{"d_model": 160, "n_head": 2, "norm_place": "pre", "norm_eps": 1e-05, "init_std_qkv": 0.0433, "optimizer": "soap_variant", "schedule": "wsd", "decay_shape": "linear", "doc_mask": true, "dataset": "wikipedia_en"}
Each number is 128 + 24 x the weight over its row's rms, rounded and kept within 0 to 255. Layers, rows and columns count from 0. Numbers have three digits each. The size before them is the row's rms in percent of the matrix's.

# layer 2 MLP down (transposed), 640x160, rms 0.164, rows 13-33, columns 0-159
095:147145108160139129167108132143126154119102113138141168160132121143124153152120097155168148139109121137117086134096143163153103119085130129148146142152155118126167131113149093121130128145159152173127121159127175129132178186134109145111101167151138109124194126083122076116153130159138146113141119138135153125115091145141183127143135124160140139134141094107154154128087121123068109130099120148160124118166114133113127112083151173128136113101136081076123120098109143133102161126115124
096:106147136141114097133139109109148164130106118122117123086131157148162119113137109096118103088083132134184158116156105134124185129102112123138149112143111135110131136157141161125100166133116125163138104144149130132145129123142118161176091127138120102104108108112090094142065145107159127138107100120113116143078096135119136102119178134151119126104154132133145145062124116107135135125135150108110106111129118141110158139094125112172087168061132145178171096105132123149128131081144101
100:151109077142106120143125140118120120146108129118127073112113125093169125133113147141087096145128183145105129098115123136127126160122111117166127128100145084135157161086108156129113098100105162164140178107124145132109131097109080110149121115104148150115132105115073173143083110100114162133116127146069167144165122099144128114123101161118124132114117100116102069148120161121098127124132099114129170070124096151135111112144108107107139165119133137083113143161115125141107112146141110
086:139112163108148128123120083144130083164119155173097086122131110155137135151115105085167143108129140141134136106122164169093078104134119119152127126160063097110140165140122135087187082139103147116141142136173096143132140140125123111128140178161155107142143113139125103114109101093077151129102149141125133118154152123144106156147114114135123145169153130119103155130098105133103147147118063097111105108131116140142125137119113136142140145107074133153101182127164145139121122116129111
098:168147097118159161106094114120105110106115138130123113102126126168102119117094138110123102171117135103046150076136064108136148113126167132101168151105088145141123118090143087164106118134144138143115108113127129099156106175197168150144094136103117136128116113140115101118126136114111141116150164088112128139138105132106126091170117132121162148158088100130148121145117140092124137134110150149116153146125125168134108110155126134122126149113135151098184102141115113117110124141178127
096:155115201139128135111110141171144110117123167108151104122131167109135141117101119119101079133131138135119147158129107123131140123098104088177155128075166117145138094115146117112127144138109094136116107072093142147154080116092130137140107123112170103119135153130131138074111135172150124151131144113104150137132131181130124116134082076114122147135151119106148101092118159158088157119119127116131125106136153154103099103104165112089114119109168126091146079127121156136092114106142123
103:109129131100102111141091138102162144119082156136146160131168120134145106091108132121169154078134092132105114139118118119117138102119174098113161114161102111162140162079106141110143144143179130125131108085129130107116110114117114105131168158131156185105133130140105107127138138142130148129180141132177137139120102120137146111125112144115103145121054133145084128135111091159088116144122163092112159132122113092140137141094125161098101096113063134108096099120144127125143127097111124
099:133117123132144114126077145105134162147128092119109152129089117119109176154097153107104153042081142157135142110131114159136181160138115119137124131138157147153090116125108090128099133084107169151141173088130086120115114123127142119119113125086124112136100134158114091129134121111141131106110130151151120119104125103096097103121115122161107142163119133134084143116128150139147125140147097111176113102163141085108104100125144127158111097107166140161137127128104149098106079116081102
100:136134092139092143130112165131110137129083107089093146102177145101113121123147135144126100139144116150116123108156130132158156128128148153125138133107177154167085103157111084124106122157153179118164151146119069150136126118166163109123079134159120143104140130132150145138108129135119106127082125125155136153094191152121164143119154090104105120117118127126098161112103143092115155111148142097123156110135119124142186181139099105113129114131152090129129150099141126113117120067149136
097:125108105153133140136098184135106121114120118146146107125087144160163123111131105142124101119093157139122143144128130168118142150074131116127150112106132117108144136163117148091153132150150135108136141130126136100149155120104102136130113138148114098111160154105146154163107146134143084175120123117105091134162084116135132140156100145157178135070174121151118100107185170146114151137121132154111208144139140126112142114143127165087112080118133136139154138164152132179122163090146132
092:126118128090121131158128115150140123062113111134177097128106119179121144107121160152060154164113145141148112110115119120143114101107095187122092113119105150139136092142115136084108133143106131119172071114145104110147135135149099125111128142143160082153169097114138141124139134137123117118102137080125157161117126132138100123117151078096122104162133138121142141121136137070113135137108096102097106065134102097090126126113129131123077105147146110088128114113129131157145124109092123
100:161112127167147143136124163160142123121095149112128166163107116165118126112122145140164136148155133098096114095109138080117110114109103124154124154118121136132110116128099156131101150146156121144140148117114139126101160140128122058143160126120160098117120112135118135154120100155115132110130116117130143177163141097144094195121132147128169096161106158166175142074162157091124169115150131117099086107117136199129108132082093147110109131142109155161139148140133110128097118142098131
098:109128088109155174124146144172157130146122121099137111089128163155150132175112147141109121141133126104150124129158104125138139118146181108112165129112120128120088115158136160123171115143114153156102157145122107154124156154119133113126130094135146073103127105164145081118105134100115126113137167130169127131123144160082097140096126092126105125082145117064149084132154162120170110134148101127138171092080156120122149091108130122148132098104150127138122158138179091131144119122149157
095:134149123161149102118144132152111147102121109081105128109091132168132104126167179206147108130107138158144165110167111142158102097100143126106148122140114125118128129169156170138107154153123143098166142181141129152113157100118092103185135115154098148139119078114121103156147151156144147129118122124097081134151127133137102139117166160140128145107144118150136110099146086146110108110131127138117085107136150106142166088112150082112127092135136129147156117135141160133129091113138158
092:107145143183099130112160155132145115177140136146113135139124166147138143086085126112169117124123111123116141151106106130091116140203181114087154130129121101095109170117168124119118106155133118118114130115153076105137123137146118133139115144112124106146103083118146145147111148121186115148137114144147165123132123115133100164160141120112098105132136157098157114149130078098126096146101162094095112138099142156132123134078090154136150116158131099110084116147126138097092132141151166
096:128096093082137124156156167148119106103124108139081144127116117146129142119156195118117152131129098174141117112118134143124187104103119118131127112164120094154108148162132137165119112077143128157142117072163142128165116098063126145160151147097174117159127114153125146100134104140118133119111125147078136150148091164123102151103149100127138139141146084125107115150074138145110115125110117149145112106153112125161112107140111152162124116106163116145106129146124114144138164093081140
097:122126147145121150125119122097143158158181124114145090142123150130168152140143109151125117153121112117123134154138130103109153150174083121127160086096165106107111107120135171110132142143160119139149135125107101141166127137105131078126130110144127053099127128137142091135146141120142149135127141147145126133108101153187108073099138107117114140153132153152128137094094170149198153126161095135094141093147159196096115096130114121129134158122148127125120080149136102128154139113104110
099:118169127095156122127152123157158101098139132140127080159069103117157119092131149159131155138138133149145130116132143122139109151139126095124135119121133097137123101143105123186096094099101139119150114141078117126094146116111102149151137120124185129089133165135084156159100159124147117158132146147094131127193132175142134123137111114140093138127180125128134160093147119127163095152161136140098124128111145168166128144155083157092139139098115121135130129119150084126152170095106100
087:161121081123142119165117126126121149101147080140149125134080154128148068131149156132126139161152123127140128112101145143118179097135145122128170143115096141168139148122126146093104138113114114142145124134143132124140122128128118120131062124126143102131104117119107105136090144138106166120150170113113150090147184161189125126127127169167126146143141101154092122127099135164154181142148122171103107102182157136151138109104120107148121111126103169149139109111093150170136155092106160
096:098175137125150131088124125148111124130123139108114089119146150157128138124132135152146141125134146148125126141134111094122152112131139099122171145119078168072101093086133109110105113141107127112104139169150113123107140071094096129128134090159133110123157144122109104120151126116164168131139165119111093157154142112138149146116103119105107134153097172124126140067101085147135095092133131178124142128108132168134163144153187128181124154136117118109132162128123160062102151110118144
105:114090119121144166094128148109103153141123119128130141127173122091112093142131113160103138123151132171098104072190136105096100071117141115117139159116124146139109127147074084158103122140133153132119159151117123109138103098122136119097128126185127128103140153132160113125105155125115158128142133135121097139129126156106120095140127148159104116131128168062086126107142140108092130146158103128099174114137132128113147182141142135095124180140125108141135112125192111144163129142154095
# layer 2 MLP up, 640x160, rms 0.177, rows 14-33, columns 0-159
098:137110131124128092122105132089132191133149136123104105126080085141120125119155129126084136162145131129103145093121097139094080124116139165091186159084132098135131135140142145118158137093165116129106138114104153105104126131118128146127111143117163144141107091116165119174114134143090145087126142176157165112089135166143141124105138146154106111129123160165134117123121125081093105128152147145121113191121128129153126104123120138119095116145141147118117132171072126112170101088093134
100:119154103105112151144084121138132136145125137132106154125116129131136157147106123096124151140130116155127138160126124104106168159159125109138094118151124136129140150128135153133116060079117142121103142129123143175088130127107159157118146146133159173156097126112120187137165148137192130103104167146162156107137143120123098125111133098098145102111127086168119140117146105122155110122154128060078149063113130099104128078109137152138151151088117119147134119117117141137116133168104086
088:150101109107142106126111114132204154163125055137126133111149164104130140157137165116142136127126119152139171112099095114128116107124157114123133130066169125122119170122110154112110135154125139127134155134112159151087150154113104156171129127116099134143142110141125127192138135114112138140099130116091136089144072155166118120144178147151129146127141150147117137099153135119105148104083120143159109141156125131166138117108123133152112103165165169106135120150144172087153123098135161
098:132116167081114126131078150108135109103113127113140107121092108117131106125155118133107093106083114109140097143122089105146143109135145142158116131156079143177147125127184116116124139095149089132113138164106115124141127148148130131122225153138121099154120187142136118139177152171096116156092158167141149125104121104139107116136158125135119161125115091100099124089111130152132158147151124152160114096161114142147130116133150162165109136142151166138120117152134148103145130100148106
099:157174160122130089107128111143162102166076178124149149124116120105114119109114153126132109156120122142155173151136123084109101122173131078182142146114171141137092106108099114109084097156139106129151137112150125143131110109106138137203117126123188136143095107122088141118137114151141124140139131176102136161094137158144127113120103108120140123143147175139109132100126122125100128140116133135159177118109073159119117113119167114122146147127096099114154115149110107090115142147119135
099:126107141115075134189119159124102176106099119134117102137137093126111096139108134098166120119147153110187136124136144148112102109133143132125086101083122133129111119145109099099092148136154113093127132140133129087113104123139139123175156146131129126076092130138127129138104162141154108104134146115145159119128109132151125169142128200151107147107142108168172156138126175133108113067114140148119136158148137123147152066148118107096123102111139173147095137136115091128166134126113119
095:113117166156116102121130087114104097137126096138144121102101125105127127127125114159170137140137140115169154114178084161121153144140159097103096129126150113095123098131132102155143118136104095154134120143119146129125134141133104137088103091164120181126107126135106080165143113123095155131151098158157146154112164110126136134102106139071120137123164081106125096176111104080133109101121139131115135147129117160171139105180142137063109151106154159107115165084112112138131110123119141
105:126105112068118138160111154111117152130086149126105108127108098111155094126142125150101111144111148156138152128138122098152149125144130160127165118133162097154103141144089151203087103175080158115153125159116168139106134092134134152146125122138103182107106120118143161135088103161125072153108132155134116121161140147137128128088116102161134099101124145099161121125110108131118121119136142140131165102138121130165149124131120158126151105157096071092106114149117094129165112094109145
100:164154119117149152133093097154116093138153151164110112172117125122115156107081115116108104180165147099108141116118126141103096108073179130106094135103141143122126151173155120093126127101171152127116111105132159142073140112092102119107154151136124139119113095135104133155078133078144085141149125149139088158122160148167154133132153126135117107130127145115138102177102148118127131112145152134107134112139105147125126164101126177109123096129121119108145129125149174128142135192123099
106:120135159156146160115144075162086124136141124174109144147114113088125124106139133113201137110110133110152129152173113129125102139139099147141147144113171112111137150081142132086144096141183131120134089135141148070084087163132134175148127137105143137109139121150140118148098128159143119094110097104143114108124076113133129119111160114121159140098126163180149096122131112165108136159134150169126125117142115143175163107119123120109154110155137156146132150125089127146108098142104138
098:128139088107105153106121114145102149119155135134129152119129148111175131166120130146117118126140134129148187117176141137125102088146138122122147105104148086141159155161163130127085127124140186111110128103117117110129134147161105170178146122141124130099124125156141085134132093122139163111139131093102078103125118114148114095166104145113072128163132129141140111143143128166113137112083109136137143167156123128113179106088100170097138122131150102156102099109160090151114114097138071
095:152102145151134146132113093144089158166083121087084123094122119093096126144112121151145171150147125142155153154132069130130117160124110121114119107086184155136106146102117135148093127094120111128139105113174142169078127146128127134143075106151123155183120143097097110144129135133117092130110131119133062110109118123104114131145125164129153088154114150143153132134106133085090112156154127139138138147146129135148101090089103117117128070161159145108132114139118128099124146103136113
097:125099144104117125111107158096136127137170130158121152131141104148198123123134128106146162095092100082139095110135110116142169114129085115140133120100127123150126124126123121111118116127129117144188081139098182117127144136135155092116147169159142129130125096126137106097137100141105132126150138193150200139098126139128107102141110112082151155125155083120179114130106123162160088143126140159134131155127094143113140131146131157121169146161112159108140120104127133099128121185128098
089:135093125112142127146113152109125153112105085096124119122120122150182094122151166080121096095125157131118142126153150115140121091121090149160143121154148171160141102123109137102150157140116127124163103111076156112101108167130110102147182132116124142124122154147127112109143074154128124102071143130115098145124128144095168082123121098150153112109103171104130112094129168160144087138118132117105173136148113108099117151129119134154125119102132170138144157094100151111148176156104099
096:121155162163142143125158159097103127140141121140121138149157122086123110127102125123102115145107111122142152159139085092065136165137109105161139111162110124119077141093100106125149126168114140090143141128082123118140107109146127121127136160174153125123081142164116162157126096114109131140138126153112130114127122128110090109122156137143140150104132102157128092137155100103120115136115152124192122116155170134092192154129117167152157127125127128155149098105135116150051130180131119
090:125109139104140179119093154114107110122114170155133127086110107191124110159164129104147151163117136097155088089118115130150125139080140131132124109147122167167111154139142106128154158117180108160095095141151166101126117139047148144113115107100118118140128090095140110155143126144128108141124132115097117176149089143167130127127130130121134153169164133149139109142132153091107112096111135109096124088128187143094110142108134156148165125145147104116116109143153105109148127139132118
102:125137165157125073130167073133102134157141147160147114113116132114118116114182137086111145122099110096131102112122134103144116119162158102127106119189108153128133107109107158066155156155124120149155135112156126139103110104100123144153113111153124123150164129089110123106135124107146110202147150090120103147183137093136132150143115091118176138134129165097123131114104143100133132181143123150147135149104120166134121153157089127103155096109163145156127139137116116137144158142141104
086:113133148114154131139073107122147134126101131128100142091148111139080136118118169098109110082118136140101127159121144122111142127190091160137090135118125134180138145099171162139129099108121115092083134119101114097153121102138168171134148130119154152131134155120101115109139133124093165120128123117129123140098095128124120135126095141124101110171118088094164142120161113163128132127196151161097167101065114135112145145129134166105128104115138120139127111157138130079123111118076153
090:099171136141161108118102112147111101137101137083149097138147172187097163138141116100151163114126120103137111127139082122122092105098115143136131125166113125111150096141111115112113145163154109112102121117078095104110115158110153125146135124151121107164146108119107119142081161139101106147105144141188078143151131129164155135155128139135133088151102126133120104134141128095094127085120129159080150100135094181150143120088156143184138137109134116155149151127104132115148118171116120
113:146109123128125134127127098139149120147156162146142166163156100157129158146134114102130133117148124114096065089124146136086162088094132126119112096160138180133130152142101117124159110080138170110093116122121109124135131116071151094133148117125144137131145145161142133147134121113156145135178092155173079138125125175132105112144126131162138134133111144148098108126141091061159123105064154146112140125133123086103121134161161141117118146128138114130158130130183105132133129117078113